Weights of a small GPT-style language model, trained from scratch on English Wikipedia: 19 layers, vocabulary 2142.
Each number is 128 + 32 x the weight over the matrix's rms, rounded and kept within 0 to 255. Layers, rows and columns count from 0. Numbers have three digits each.

# up: layer 13 MLP up, 896x224, rms 0.106, rows 70-182, columns 168-223
# down: layer 13 MLP down (transposed), 896x224, rms 0.131, rows 70-181, columns 168-223
up70:110087101119137137169149112161116115061121163140109186156173176148110101091121166064113121158101185126120098154089166148138145173035059066138099114126179173147080117123
down70:200143130101109092113130216122127160147050153199127066103078099134104063101173083144179116108165123136143122106119125203086106064130080129027154191169056150172128175146
up71:131166091188121100067118139155115134078133098184152188078186119114065096116113056176079168152133124134170138082097139144153110150167099131095104111128094096146124114163
down71:108106108106108126041129163103159036143167144187128182118095102062176124089144119178106117183164142096107118128120129126162081107165166119070094149133167149151095100121
up72:075186108182141153152249131114095094133146161126176051088072181096118152131112131177108082130120137145092085079060144130135088102197159125102142157119167113090126124157
down72:194145140103167136168065140100113122094173174095130100126138149083112119126157127068122151142144116074138085107106154124116172132120142117133098140139117092097142161125
up73:170101086146071114161180121101153073121119072170102110190116101160101087143096180130122094155088140141167083078129108110184144137146167157147159134113141160145177119096
down73:145139147055132141161160117077154178111164107191163185082199155101124202131101227098100104095107099140140130117139120108164148092115107139150124124154169075105126186121
up74:167159047104210097090130116133096109102154170140110145084083061153115110187120118100141065090116109168055144115120118179167119129125181126135100163112106153111096068143
down74:104111184173166137048130130126152100104145066124123163102098086181141143102114110132099000193140086119135114171130105101115166055104134139128109139227138091102094100120
up75:074181143158147104109088068127100101099166107121148120115091141084130204154131158103078179140155135158094133139159153111138110195116089143113067138100125100175168098139
down75:142064120139132146093129137121121102199089107065119123135100105108138179136116141145098147140137139133184158172119142137132075081096113133149075108120068176141088137148
up76:119158132156112144176161178108127124098165087047155110178108074120196115120113125168108143153114165155071169138128155175097137143086162112089143084172098104120120088155
down76:156077154188110108084079141094184186103056166123152084176134153116106180095118117089125179132138120102148091098137115101103150079121117172125226149092119131174187121123
up77:164176167076154182133152134172105148150123103129171087146137109181137099111131114189113160145095124104080161141112109084131087178117083136084128096120108070100160104090
down77:090152181100134123079180075162147118134132145100144139139142070068115112120154169138177130103152143137141093187096145128215138134151124164159141161136086101136085184123
up78:121077177114112059177106144106094166087163182063097124100086180169147124152152107129115077129121152150078131203142170173142141095220108121118144087168112133063176138128
down78:155105102073125194194162118082170149185138168154122097133079152076164150120131161080145065099107161131161113137123051065119156122122156132125085113114091100127141121071
up79:097081100160131133141097127157093100099098083072153084051098123131108092157141091178169076171094083096160143138196091131138115126093120100128159069083061109069100167131
down79:118175092097117098132152115118098169117092123177201111130149100152121197111127108117112122088120172125074140162078131120141079181185137202169160176128106145162108101142
up80:153144152151226118114152096138093058123180074169100126182174180131080126141150144137191120109117142089106196059114106090163164121147169149101095126172179179092134166143
down80:096048122108121134163134115151141126128099186078177049116084085138085184152119138105138140115195098146099137115116093118078125123145055140069125102102113150144139130089
up81:089123101168119106159132158129157115110151124080128151122062129176169067139098142127143151191146186174114058125087188127067135125078128133115096140130168135073181166170
down81:200105118118143169145202123069091123099171161111125095123103151130117179118163135147108178060104155059135131157141105123188115184141129143110174109079075103112105173082
up82:154153110136141127169154144214081134077125163104148126138148114174141150056131124133108078190076109188073185182118127109102168187111131111151139179096088168157070124162
down82:090112102156110125143123101128089117141130151112143135203129160100191196050130107183116138127097080143099101113072167140144136108130113145109100112157101106104078123136
up83:147066134143132120140137227155138116100150153130109176113109122078124104130128132153097167158101134079118160118145146110103078181170117149092102098130137128124121130120
down83:132218135136142123150152110108101121146116098085174096115073108140142151078111119101104052087114105189161114127116119118121154108135115109193113150105076149147108107157
up84:109181178150187152124173212169153113110153112114136141136077096101173113152160118075149128111106115119110094099129157120123108146110190100138077184137141146126107099152
down84:105142101086171116166102141161122146128140150102108160113081108115150142114120112133150156136131150083092149100114134094209166087141143135119134122141167112123139084211
up85:177167166110106099163096105141157145107103125096068136113165140113124146170168117119125105179195137130144147153146123088145115114129138198101099120150166140088144150146
down85:156111081164129014086145155169103143138132154113083104136141090150130176188130167135151147090098133083154170161130110078088095226168127136132167092112135146095135139157
up86:104141076158141176132115087101159132148105107131089164147149154159112153136140107097120172130138127096165145133118112153089119152152163087117119142148160098136120116082
down86:108108143104062150154142131092157095095115114108177091198113120168175099095136171130146139100091135109111137095120166110134161140119099194139095136175078188123095145115
up87:108098116165092145151119104138088132132116106099145163122113085150123161132125084045174069088175084143121175118134105130073098098123108128147124165153117103140179117145
down87:179114158092131147086078129088160141124102163133150086148156143133149101111109161151089022170113130101135111132144157127174140135105171152108147136093146101126059108117
up88:137085141158160090152083134171107155223142089167169124176118115120105077199152168064130112135072130179089173163079107116102099176153073141074113117188121069175149108116
down88:194054148144131115116128148150148182105153135094135145106167149157116098118108135100124046134101152080137148109135165125091151128092119123173098156149141115136137148119
up89:155104097181146124159125095191139097083170163111137082150177151084120115120115168157125083134106165124201111147090142186120093181110113095116070083123178124139139072114
down89:103168145087169147087075163147117132130171104229130155163122103189151097122093150130115117125165134154137113131197105107136154116117103141160151159168103155142116196058
up90:119133198140124114126114100070101120153108109189133122132132064124100166166153093090088155110095184132100155132083125100135153129131148143129132127153066100157118112108
down90:151112123074089146153165144136088173129158047078122177099140185109136156051130173170104181142150121158140140108078146090137190179098176151081090113168150167176144161128
up91:129100131184180124144127168187132127123111143143134130161169149130126167121141163156079112118114121159135097173110105124155124160131093121163186121092122076095194085102
down91:175153146053109133100131170119120184130101130124123117134120099137102152112132153131119004102171044086142109119154141124106095156119124110082103105156117167153083136127
up92:173125156119150154102140118144089122109126110059157051188164136148141107139165125087173086106187181137128093175133125178086102084100134108156108143108117094142144166141
down92:090116118133068130110120065049141135089168133152099183108097130104140139140082116125107071128062145143114133115125158136134134201153124119109104091147143168115132109157
up93:111131110157129140145125159098153148082095135134109129115122179103144106083156096127113174145072156172111117147095102083107104156124148145087066151110068141094201104124
down93:125154092161139138171147143069170098146121077112118085150167084179146190124113086077109139126131158118104146130171216146095171047138119148169141100146145123077133119122
up94:116116204115161088113168139111127170031167121188175144130180136148117097133136099143122098125107087150133127141168119161149143160130062135101181164156076150159132115200
down94:122083085105148169140115141123131125153097099136118135151125119088149167118132146156157035114148157115108138174119107128143169141141146151093126107117120078140163099082
up95:098157088127140109157164122169106138148079138160119126154138092155130094117096108131109105126172156146143107112109087081161145151083171132109129133184110181143147143185
down95:164178163155164126102128102127158121081139151150068140120112100127107098163104101124081120147150110143126115109138118109114143119124161155079127088187177170090115170132
up96:184126110112108167129156154130124136130176078186153130145145083083086149183109173170151120155073203158104078077114133100116156130165124156127153117158151088103164116166
down96:059083152130070184153149200129145179111173142156141101125101132063145058182098147082150139135174090115120103181172115088101085081154047179184114181076132121098115182143
up97:207162095132110152113098163107139141120099095091178114150159108162074148129152160141130077081072124093164192072151114107108147158077108146128115173106142127161103155108
down97:178119129084133154169110111055075157099096165187103107071109132114137122127128142110131141149161167086121090123148101133162115126110082138150120129134161162122179141146
up98:123152131189092113178123159098112112095162145095105129167170163116147164127142169108090077130114129096076096137079101171132139159106119074092162157135143103079094168176
down98:146141102132088129160132137184098136112168104169121139163165142122109114109120124057142133148094136127147166145178142165204097159093079140158135133111220122141125166021
up99:140155117126093129114055119148045197136090142130162114126153151122144205111108077116154135194127129150093164177137183078086073123142179104114126065176170145113118199194
down99:100135122061149183131184137165179110142165131157078111125100135136160144136181132089113120130104101116163128078147119124095134093107186112161084158117185156127113081144
up100:160151103112129138099136095107138105118140098062166166146173127120109116166056129146124226085128123093049126151064110207146107124119123133172101145131174173187122124123
down100:023087082154095110144082175103090154091112107116126133165114147130170104172147116129085128121139110131161131175228148097141149160174147162185090090174087127056153082078
up101:128183094118133112179083105182143079136149116111073176131115134152108154146230136077123194110151072097128083223178097131154175096133090131142129066091123142200148088092
down101:137169126124109131101115125086090219088108154095150109121136087125122207116116128118088255110162110176129156149117158091073190179092146136116104162133176123126144156103
up102:093129087144136114082085125158072106035124116141189137126150087120125139140100134170088086162169188155148151077137085183134062178097127170167104075111166115135150115112
down102:136099222144181078117118093093076078126111135160096105150087142127141122146169127074071201144087128110120144071125133147136152107138199116153150092134124047152072071149
up103:109184136069123161151144182062106171059109087088123115146147131112121127114107092111140073122087064160158096147197155147109112109125136167161090056142106130127179131133
down103:109151068140174108089134103083137077210149189136171120095083150117191145073130179136078113147192139114133155150152168139112070162107088161163154106090112157109103138077
up104:172101139068138109168139128106144087074086103105143146144082132160103107109099127074142116166107165106118098116142118187116142142054106068125147124136083077147116110090
down104:062149129136121126115207126176092159165155124128168062090136107087156100154149157131125047110151105132116103170120090104111098154158143180143088110125180147150145151164
up105:100079135134174157165097098150101195115135141108138119119111096142130149130167118151135112148110153099095173070094113143130105106115100109121130131174112146144147163109
down105:147144152146114116161173135093117111149145137131126135136148088124143126114100141095185000147184061100187080080211158104148140108145152152140170157114130124069097127114
up106:136168134119114133092188136124110187135183093114117112121153125146114147183110143129148104169138070132076132150076138068074106086127144159182129174104098102153154110142
down106:107156151193114069110079104125125166175048128147151122127155133147083140137143123148143125119165099115081149124124121089131095144155121114100178148163134182196121116141
up107:133170151148101116143124077170126088108178067102124123115123142111123102155101135069147165133161173154140138150126088113107199095109155165128156063098132134135108135102
down107:149133185128117124101168120091071126118155186123133205136150163033094183131150136160196126142143119144155114111121167119080087104087151074118097156142108135122116139090
up108:109139085072153113111142145106124104158091115107170139142114146165156146116197097107201076141157165102132129142144173073117160153078169091119121146097090078172139110209
down108:066138185113149182186143144084117184167161122155099167093127171132075119133110123119108118086081182163163193124136136166137089104131144132134085175173097110139100205120
up109:134117113186107068119158158101143132080096127131136091112101179149156098107127157115115086198116125125049078078160103149128121128097154169174142116207101122148100107104
down109:088121164117175156202152088071089139139176072131148145039157102163180124123177096123131149123149082098110130125093127104113054127160151177225155101140089095180102144157
up110:080131155142130105126129057075123160127146092098180137127081092115073117125126152110081101167149145126150104155090181131149100158161170101172131161117141153104089129142
down110:155108128131134157107139159095156122110118175111082113078105154157131107103164095142098126135125183176120172118141105142103115126123097145142109118130053121163172061127
up111:123152122142134113133115087103137097093088138159140106149140108126153124104092157032102153147163132111164097145119158144198129109137077097064129113174125179120118082073
down111:121094113173097138050143158147166168104154131112117127186111100097089145197125122112137099086104169088152156079148101141127166166207121161125132079106166173135115094119
up112:145108106151127172114152111159155148093091151098084146189138111125090088114176118163126045134190156093105123056075184068166151119083149094139117100182147079165104131170
down112:087145141100151128135174077108130065176193086134180145090125057108127158156131163075109081119130122103166101115154124128105110146141106149118133091087110135094116167137
up113:108122147121141151144154126110157117180126160141094123185115158183124096186151104060176142084121086151136123116103109125162147122130141147142127142138138120139097144134
down113:133142129098089156184080134143101094127157153084082199098137080057138176092074110154131139081159156112089083140149125122074098091145165112153154157103118099137121102115
up114:108111125153119111169158126122146099110139139129128167124137084131090174116161093124115089136121070175131170136155139119133109115177105120098148173153119086138149074157
down114:158093130136086095097091162112112139192094155147140126188174181124105093108147074181122146134132121104115162111150115155103110154116139160140139087108135153080134179141
up115:164120025112127173149146137089129040116104122102132149138130117044131168125140188130124119089174063126179124103095120230145132169176105152095126084174159103191166116140
down115:146145179140129112125098095155179164111097133170101066137144080124170144144115068115110145149118134152107125133108154168102151074119084132145158189090174069094177127076
up116:128150113081117106083185137082125118090137109140117127170185116156115095192120110118093155088140165130133142133120169181182136144118142120060144121183137108134122077121
down116:126124125065135098138101142157125094167113145214121167093175101147148158127135123124134122130217107118083099086110100125095085057120114146140077115163179079152134105049
up117:148122130106107110115146148157114104136177208083120152177129171123138160086129086136104135144159150114133162147149110179144141190116113123184131072128146159195120161176
down117:162097118130154124181093161141206179078149148144164133179112172137072091133159035115193165142182132092123124129081094173097106086172116115095184162076143105091164162103
up118:095150127129121144119179097075081155093129148146114136080151116162130117071036104137121120168121088135090113097146134123163166116052100124175042183126130075150124087195
down118:099137109193167182166140041136145128120085147171075095140117144138167081058205113113091185100133108160167143155074124122049137159137141177116131156100053157114096112125
up119:146155146144123139160126117042132159071114116145159179107142149150094191111160135212141104176135164166129070125129136139120086126092100165131151129117193144107072125126
down119:092135143174136122137147128181114177151150113127095129147103172097150109144092109084109101077123159117093146107152107159093116114126180119100128103105097129106194065106
up120:157137143109174140168087160182135128131113146121159155096121090142110147129115173168144148184108176142108110086091139066104137102139101151110092130166129048103160161175
down120:141172115159121117080191134103124131126134122113105051214168142084103136077172084097171114070144060075108086190107103164151153128197126086189114151102130183151083160098
up121:122120116171151122160071129096112116177145099149176122116092137134179146182137107209151091082100184121119116146115081104133151073141197134102143053102101191133103158147
down121:133086146144108125141124111155153101140102173135087119112110132104099160097113097095112188144145099130138134146174073119164119170172123067095163161132122059105147107170
up122:125123070162112146082119095134109146160111096101191111143060150135095157109138043146139156115146101112132115124136134058089134104087088191196079146089109117088123152154
down122:151100128094128104174146186180134176136095140105090128092096131097110135176151121109138153114162088123153075168056122121138117141106171073160082178202175125120166171113
up123:119133086086145106153107120144147140093144118102137132148110118166160181148144134115151061127150097114161085128135163104081060222086115127058165124135120083109181165161
down123:073167134137155113116184115116098105161063168148131105115131116080153130123101123095199111136134145165147110145133135107124098163142154169178171194101156174141082183129
up124:118126116099173112125114100130104108128151107105165091161125071151109117155132092081133099126092183188135117139112128116122051071096135143138098120140118108096149131156
down124:189118152177122122116123134149119135152114142129121162085138136125077102137133189136090023122143071091129152100140129136139189130149117121145142116143130146126122109124
up125:168072110113076161118147141166092155179166082131157204157150145102132177108148151127181045118130092137122151152141141172129101189136120045105169119099103113111193167164
down125:096080125195115203146136144101158123043146161098136083104182150123104105103137153133118210139135171112181093125133168120132113099157145150150114077121162100108128139136
up126:163191174138116104169129136098063110060155111152148184169183137089110179133168081118164169116089154115158140104133127128106104143104071141077082117142116097161086114129
down126:140148155099096141083134119102080157148045131154135161148104167186118077138125115182098174140164114135138139114118207111138145142168181131206168118121106105094129167160
up127:110124157148160085133169113126140058106146163114089101104088104206138167187146149115047144183126173122102104070081075149162105095133116124138076101091137135158139188108
down127:157085181126156136161126144138150151148103108158151167106120136086142148173094140143136168100114131145076136087149131127178123144132141185157091153197138188091147137081
up128:089114173102127106114097136146129105105057056094079098084101128151158160161130171143163113109108124156104126097136079106170180096131087099101135158196165133169081085133
down128:171089042175144182156113160133111149183157162146151144113109110121074130103127110081119141142172138129144088194099122175082099127114137133128090125082121148137140135113
up129:100075142142146150068151171143139157141141122113146117138093101188083149171114142111131165125103162181144102126184067118156141167138154130132087060095131177109135190166
down129:066182094084069157214058094100136149116137070127115107148149127091118105128107154178114156094171143124103111097106173135050101094111158113078183194167136109140104130145
up130:147109147093127174155133098126111094076147110127117102135081146156133099201122093138155069171113153066116112165081167126103166083183131173131138136163064116137147183189
down130:146106153105156112128142111198145117156095184186140090144116097136060127148107126125105156143228164160106066113177100100136162147146159121162129095041153130139171126069
up131:130153153123156178210072131151096090067084085137081136074065111134138150151126161092120105121103057151100143079093084102137138126132136174148093132119180177123150116111
down131:051115113112178066085095103138121124158119077161103122113152173087179073127134144123122103047095103144127137127139078186180128136151153138145079110063160090089052157083
up132:123124080132140139171123170170157089039126114086181112132127184172101099114100139112096132099129119127130159122145177116153186161140113076153142139117185148190171147143
down132:056101131132106104141102082161140151106053147056050143130089127086121141133089122133152172082061137157146158120142142128121124170123158181113147138134117090146120176085
up133:109152115041096101111134150131172153080138119151080136204140173136155133070176162133176139143143103140097101111155149128143210153141139187106113108084158078078137095157
down133:115089146174098136113177116125202122149199133091119112145163133121154041147091133136152145106109121141176177090212115145180140164179128066095144135095115117187115092141
up134:122124149144143112154149108140118143071167113104122155107145135072150104132170041089134123135114132135157119127107109171085104124106139125109159169105168081128167114050
down134:123116108091087150120119153165138178113108165133131132089090149125070153146146194158112182120069095145041144141120155113118133102117155132117061128128113167152117151255
up135:188131163110077121208108082099144132099153129115166108150081138121084180145125138136139175139138106128114096167137170154124090106120117086133133137200185129186140137135
down135:173142097172134136168176096095144129133143099157145155100180103154192159134085080097152150106163123123093093142091113141096128154074187121130110154122135096112089116105
up136:155127119138150132146107074074158066106096139172097157111125136176130089068085134164101080145150125132182121104130145120117142120120103176095109111128145178120133094102
down136:076079138087139158118116130142193139144131119123092131113139192047139118152149195099107123153141104129157121086089173132073077130118060094173141072133099088186052138113
up137:120117140153157137188103130089111110080161122141107124140097109149114141140151143139100083098113134082144133118122164140120153142096146162066086138156096156122121134206
down137:086105127121147135059121138117116106170138120100181163098138117118063126109212135186114151137130125076103151168112115131084110127169131085156116104107199085079153163078
up138:160071142159151057072127123136068120093069166066142090185174108164166140122131148081061172167119080122098124143100125160115132147200172097102169152193113140136157135105
down138:063111125176143139150188088093141133099151201114165207134095109119165193077067113163129108171076089100115160095177115137217108090114113119162159118091107112150138177133
up139:097117136106135097164072091176157121108157134092086133110102089115143115117128117154085089136118176181112110090087145085149176110094149147140086156098136171116093184081
down139:108147114145108172118129104133155172171120102168081181119129106136099156153155079066147165121113084146133167129144119140120092103100114126102113127155092107170140112165
up140:170114186110106156109067112139138085105138098158093107089136137108146087107100088135128127169155133156111127113160124130193148109129132149061110109143098132084142116129
down140:126149104151105107112132088075104147155168159106133173147100137106168155157114163142102050037060123152103135165132126163080103165124111102146117061149130151147094142151
up141:175134172192054161146129155113067151150097142108075115163093048107091103128136174108139119129118108109153078155139138169113081173090058136090145128091138151155144102176
down141:088140122115121124144083080145130077145123139125211174092140098124136207143128151162096122144185124167106094142114107141131131110186155105123176153135108119130147125074
up142:139147102081119133105121100148155046181155124156093105125113126089090121116150074143150190166122153130181161117171123156182162161159101144169093134113142094107086116158
down142:130126141085129160137093137103135161133087094104162135163107133117086117161080119171068112158172075111129136134174115165108171138091086098117155119089117186132136157137
up143:119097140129084133145167147088082103061108102127169152187105158167176153051146127162172103102105114158035160145129151090157176167109099146114127110148113079206169117088
down143:096124154131114110131112136175140193138133117088092155116144123105123065128115161101093013146124120112183149118148116123114112094122064130123104137129140126091144079124
up144:159092076101108138115078166109116106152107102070141137087138116090110086137123149143123134162143109107054093134168123129161172155133119190182135062149090141137136118092
down144:143087127088139121075109133196185126094129107081131180150164133126104119148072197071113145082109146103122118116049106155158123084186141115175115129080220105169161131128
up145:161095098171167148139116145121110125139130144152062164105145066107160120153113058135070157093092142119148119105083124139097192171124103134053081096134120104126150177117
down145:150180129122122154095115129130079180123100112146138099106197132115110105161129171096164086118124153142092157116207116119173101089113117120143136141128129101149134127131
up146:208148128146142177110187113101047131103089138065107110104195129089125148126107169117095161178068182157112182176092119083058119099119197190103186140164123124151109158147
down146:128148111112114135123095160085121114111110144091152092176086166213078127187120018084185125147115147175150139153052189160122132057114149167164095191131112087086169187093
up147:113115171153093095206120111113151090165167139108117154113074178153115118130158116184101101106131092119108120104142139141165183134087054145151116143125130110159114129107
down147:163116156076090154077145115206139159120101085098134122106152135156077121134145196121115143131128144200115081081130115119084101130163083129073167139102143104084154061106
up148:139159141201112169097136123208083095133109101149070185097110104136095154065168189125118185143133128112115141134064092089130093096068092103120127159148157138111082187086
down148:131100152129105115136095097183119096076119108192160131170109106086136137076114156156093186181133125088175158121141102174158133179147160102127059147162107189154100136147
up149:098165143122158110118110112103064124105141152133174117114120151122152123086109115123131132159174146144168104111128113062208116183127145102106182184155120116112093126133
down149:192098091137110093111132089171146157143138171151149086077128143150094112106091031113155177109158110117135147099135174141101190138100145088159107111080114115117154138115
up150:075137138138144080104142141165125150073143143103144159179139171131172106114166141120112119120131107177191103104154094090168131112121147123209074156089222174107160131128
down150:151084120160105132144097108103125104087069122110137128134101082167150133140100153105125126147174129112105108122146107143135113153095108145033163123157078151140093097145
up151:139074117111112171133114093160082134081101068180140121173102131131168178098169095126090097095152178130046159093152161136130103091097097113122160081100149117149090167134
down151:075142077160138155122119127129200118086110129154134213101116151142114144162161093150122092159138099146130179148206144145111133068201126118176129178131151134180082173128
up152:120095088152144167105153140148190143190145112158133163097096121119108110174158101137137237159153083180123122100125098102113054148132187096061093113106139089066107100119
down152:125135068121113155133081114175115085125177115058100124141108109156112155113179092103082073059077179134129095105130161163125109178079110106186142116111170092177149128103
up153:120153158179121147082144157124131129142151156142122153097090148111115126116130124123142158216108104153104145141108156182072126141154124093124122148125137078135178098135
down153:137150070106152065109072122134141150116135162095140131190141116124181150131141155121137092113131191153092128105112100097169108140127083137138098076092088153171090153165
up154:135097029166131058135149177158122133112137157151159113141142120173111086153181118181098158169143128159132124127091042105206151092077150077096086146109145141091140108145
down154:126082105136149125111121183108137051081151113142081171104108203118114124175120122177222176176140105150222054170175080129107161117183094189097107163070142117112155124153
up155:082162154083139172148170181132169127130142203165164114118087174098123144072139064149153093193086114124066150100104155150109164101134134118131114135176083118106112109110
down155:148086151142149124156102127119131064128098118200154160239116182153141140132108095150142082157136176121143154136116081137140071119074131077158112112118093149157136145109
up156:114125099125150096099122199188117139171128117110141144112055118093145149149160155089164178137086116092115090113123104135117127110136175107142108155135159134125174170150
down156:144115130161135126197142132151132147138099128121126140120113180071114155094123158097075113168132121122115182145164144109140135124179086122096093123142102088077078156148
up157:183112123121117124099124132124161107110154135122119142053077093122156162137094065131114113132136077135120168117178145184181160130140151100111132150188143136126101128150
down157:135114127124254125165141094154153170174087142121122222179125135096103092113136135144145144117098113124117125130135128170170136161094144116170162098137118076128152087146
up158:160140144131117132192131117071043082060163126170155141172146137148101055119132093153183132144106152162126085139127155118127151108095114182131160116122128169168141120068
down158:122162141168142117100130162136145128123081181116149177090129140094123116195152083118065115140157132134203078119141152153158106129121142111138108127109145070089153042109
up159:127166109138128161113150103132094179104066104072151101162127090159119144213119148098091164152141111157125117133181149132118082132162172081102054109118173108103078122146
down159:119134113135109125082121169165155147190152067085143174145094172100124095084126084176164032103170121111133161110144141082171161170100123179140193141064147089127137134184
up160:120100194124088139153170103096084172133131179137152138116092100159132152157124155125157122082148079121123116131137140130152089112164115127106158152128112185123107093142
down160:079129125090113147126136120154164121109116120156139105123166165115132073076125180090132165110128154094131111098121124126127137140101137103165152170135116094122168216150
up161:096206125125092116101167163105101077090028134102102129136136183100128135159162144110109129093139152166131139101139151119151132136153175106099081145130090174099140142133
down161:182076115080112132133139021112179148116100161090138107105149158137130194153120160101115194118121112120177111151127097183097191135144107139143115108117090076147139132132
up162:130150132117139128180109129160123087167093163055119092114131058087104087091121146140106079147110154094150143120096165139161197121126114129120136102195143110164124111165
down162:129096114146130123115126099134105103184105108146131157124067096215140143149090095132142051127168140122100132105178132132103126124188083124104122170130104132113149180109
up163:087094131125134094126121147117187151155106158152111092171169136113107063171143098112134122075193101073125152110153075104144143126104139143193162111100128099093164078149
down163:159117124132098171136111158105191105148159138129107085122158161135106148096160131163112124154120156137169088119119184165114143079112190118126107072142096148108135163130
up164:106101117113148106092125143107073141100160114027110150117112143143127120115089164131103142119107116108125138107150095139153119125213146092078102176135091138086089152121
down164:095132143127136110096102075121132124125110130157126128164071089160152114123167143151121172180058122125189085169115130126186135111076100152159179056121115132106157100125
up165:180140185144104143110080127106103090098117179156114104152119174124152160094166130089178115094108169097064139154154103120135138082155086136154098188183074190152132117121
down165:188137090118100173106136110079083174137102109083109095107124102118108143161106135141152090101191061100153099098106111177122088108146066151112126160099129103115129124137
up166:185125153094132144089117106196167174077146135146090099102115070164168104125152149133093094147099101132092123158105123112206150122143135100121059105142114097070151042124
down166:086169151185115100127068162123098134141176138134175144102127114141136145164157158099123079138112133144118092111126146179123162101166069169142138125102160090166103175073
up167:104158150079106131045140090066090191136085160147115123137153153166103093167139114164124134162200091129065116197136070107114114168149172114124117134120120188152156133167
down167:162129151120072177166104107104101132152134120124134138138204115142142113105137109136134095125079169094121149085163112115141107127118125114141117154139175069137117097146
up168:141087103134184098123137145132022125099087082130142119173152131118147144091133074093094154106092170158135081156132120143124125167130148097144080077166083109127176151102
down168:118134066108120085146124137144147105147107075127060166117137151126093121102166093127167149097102126143156121097133167156163189107134119106123091197119138094094177061120
up169:161151075127175104103130112134118159094136125116154102152105136129083155121160133104175137085140143087165146126080152137131149185122152150118139137203082143113149154121
down169:128140143118095156106136111129107169123109146187100092171155120110154157085122165121192174095168119142119126128171100070118152101072164143166189146062121111128174156179
up170:116148156130124112133111157170174167085190184135114150124163061140120113192063137155160019130140100168115111106165145136151150127047149147150130148074145116171144134105
down170:123136142109093172143124152117128090167101105089064152095132132151089185137144119095119000112173136098122163119106130151117122160210123141116191109130145134130097157130
up171:192128092117172126181109120111087175138141133131154145158206138159112076139154120129192109135168156119147137097151158145151085134128159125071133127101040122132143143154
down171:162119127131145080114168146089162169129156124071149125119092142087131191126149135105128146110140133133195179111126072110108071148098118109164146091135111154140190153086
up172:161101172116156154108112107090115170090119134156099094146155121094117153147142130113173112107142061112146097054141152216126090119080105103172134117192149114134113201094
down172:120094131108145160121153123118132191134153181149158122121103164126156109116148092140126132143114132096100080116172082060101148120180107156103141147055106103075126119115
up173:116111145186087143091167139081084175128126133132075105087125095143105066101101142118135100134148132173151114128127182125173137156111105146147156086104106124162136094147
down173:195146136119122138114185110127118110184116146132145120100149127142129111117127106118104173066140152152197150083163121082121085155155164075110134151108095097141179095120
up174:149108096106159153162107148135155125108107168130123096115170157104115148141120057065154187106169129128095104193155126146089085163100129170080107115111161171137163136102
down174:181136187131154158152121139152120102137176086106129127112167144178086136128106075117117122173151132092124139110106130064161100175126136051141143123154153133129131116130
up175:127153113146156059169174140044134077181089131156062129127125101127178107171155149153188138127139109170135062068084116076120085117098170145168098139154162131097100081128
down175:099128124136119175088161104213120159094192071162191102107102147137127141095105127110120154135095132095133171174160115154148117085111125098168119067110071095105134112136
up176:126108117100113110162078135097137099123128078114101140129066156103104182080152145094098090129093154180098121119091133159139114130109081170115129145147153124142092107194
down176:130097189180166134165133145118135140143051149143106116180153170129112138184144080108131108140211163105135106034105090182129123160112130143145180102061157175056136196072
up177:090114192122155140137113160083124168041125094138138139090170167126088135136126133147148079131108131157114159150098134126157174160111108100136082119131111122078108089171
down177:082148090204102159085112164112105104115157138159084101149150051171152095069124168180110141148089152170137200070148122133051116125213081104140142170092111155075104099157
up178:109124148204137142124145137112124095131139115090115197114079122110122111168100095145123134150136136116068172116101122117122069176118114161157077118095126136107159070129
down178:135069100111132121044100184154103154147176149174083139135170141121104109144106077155123136112095101106119152113155082164183109122111056146148111184106109183170114113171
up179:045086136081115143199112106138092090167065146111143120124129158164103155115166171080128144155160080150161142086094128067122174088134157137098167095121106144129123137194
down179:178144139137127143094104151146144149112086093138139110095157147132101132163099036176076116139089155105118177111149151163126115125126096147152140151154171125075158122104
up180:088075148135090146153101108114100108115170142114112111133155080073190136168132155190113167107122086099135192096080141090153140162127151101095154130137109181075104144175
down180:118098122088153126124125105139104133153136120067140108127136107071145219165128089129130109102153101130164145149139124089093176162158147156142105131157189132113157155165
up181:107106169167113116077104147168164144136097127113083135097147131073110137132141111131132127132118070136100135082102120121133104118161086118139091129118118131109149028135
down181:183149086178102124147165101116096146147084142154182095114072129157136120101128208134092174107130132135104101146135135102114170152073175095164141168146078150160117203105
up182:139124136144147139144117139071160063151089095091124167180130122181138134153143131109109133102121110182144061148165091115089135092134155096106083101122123070144193119106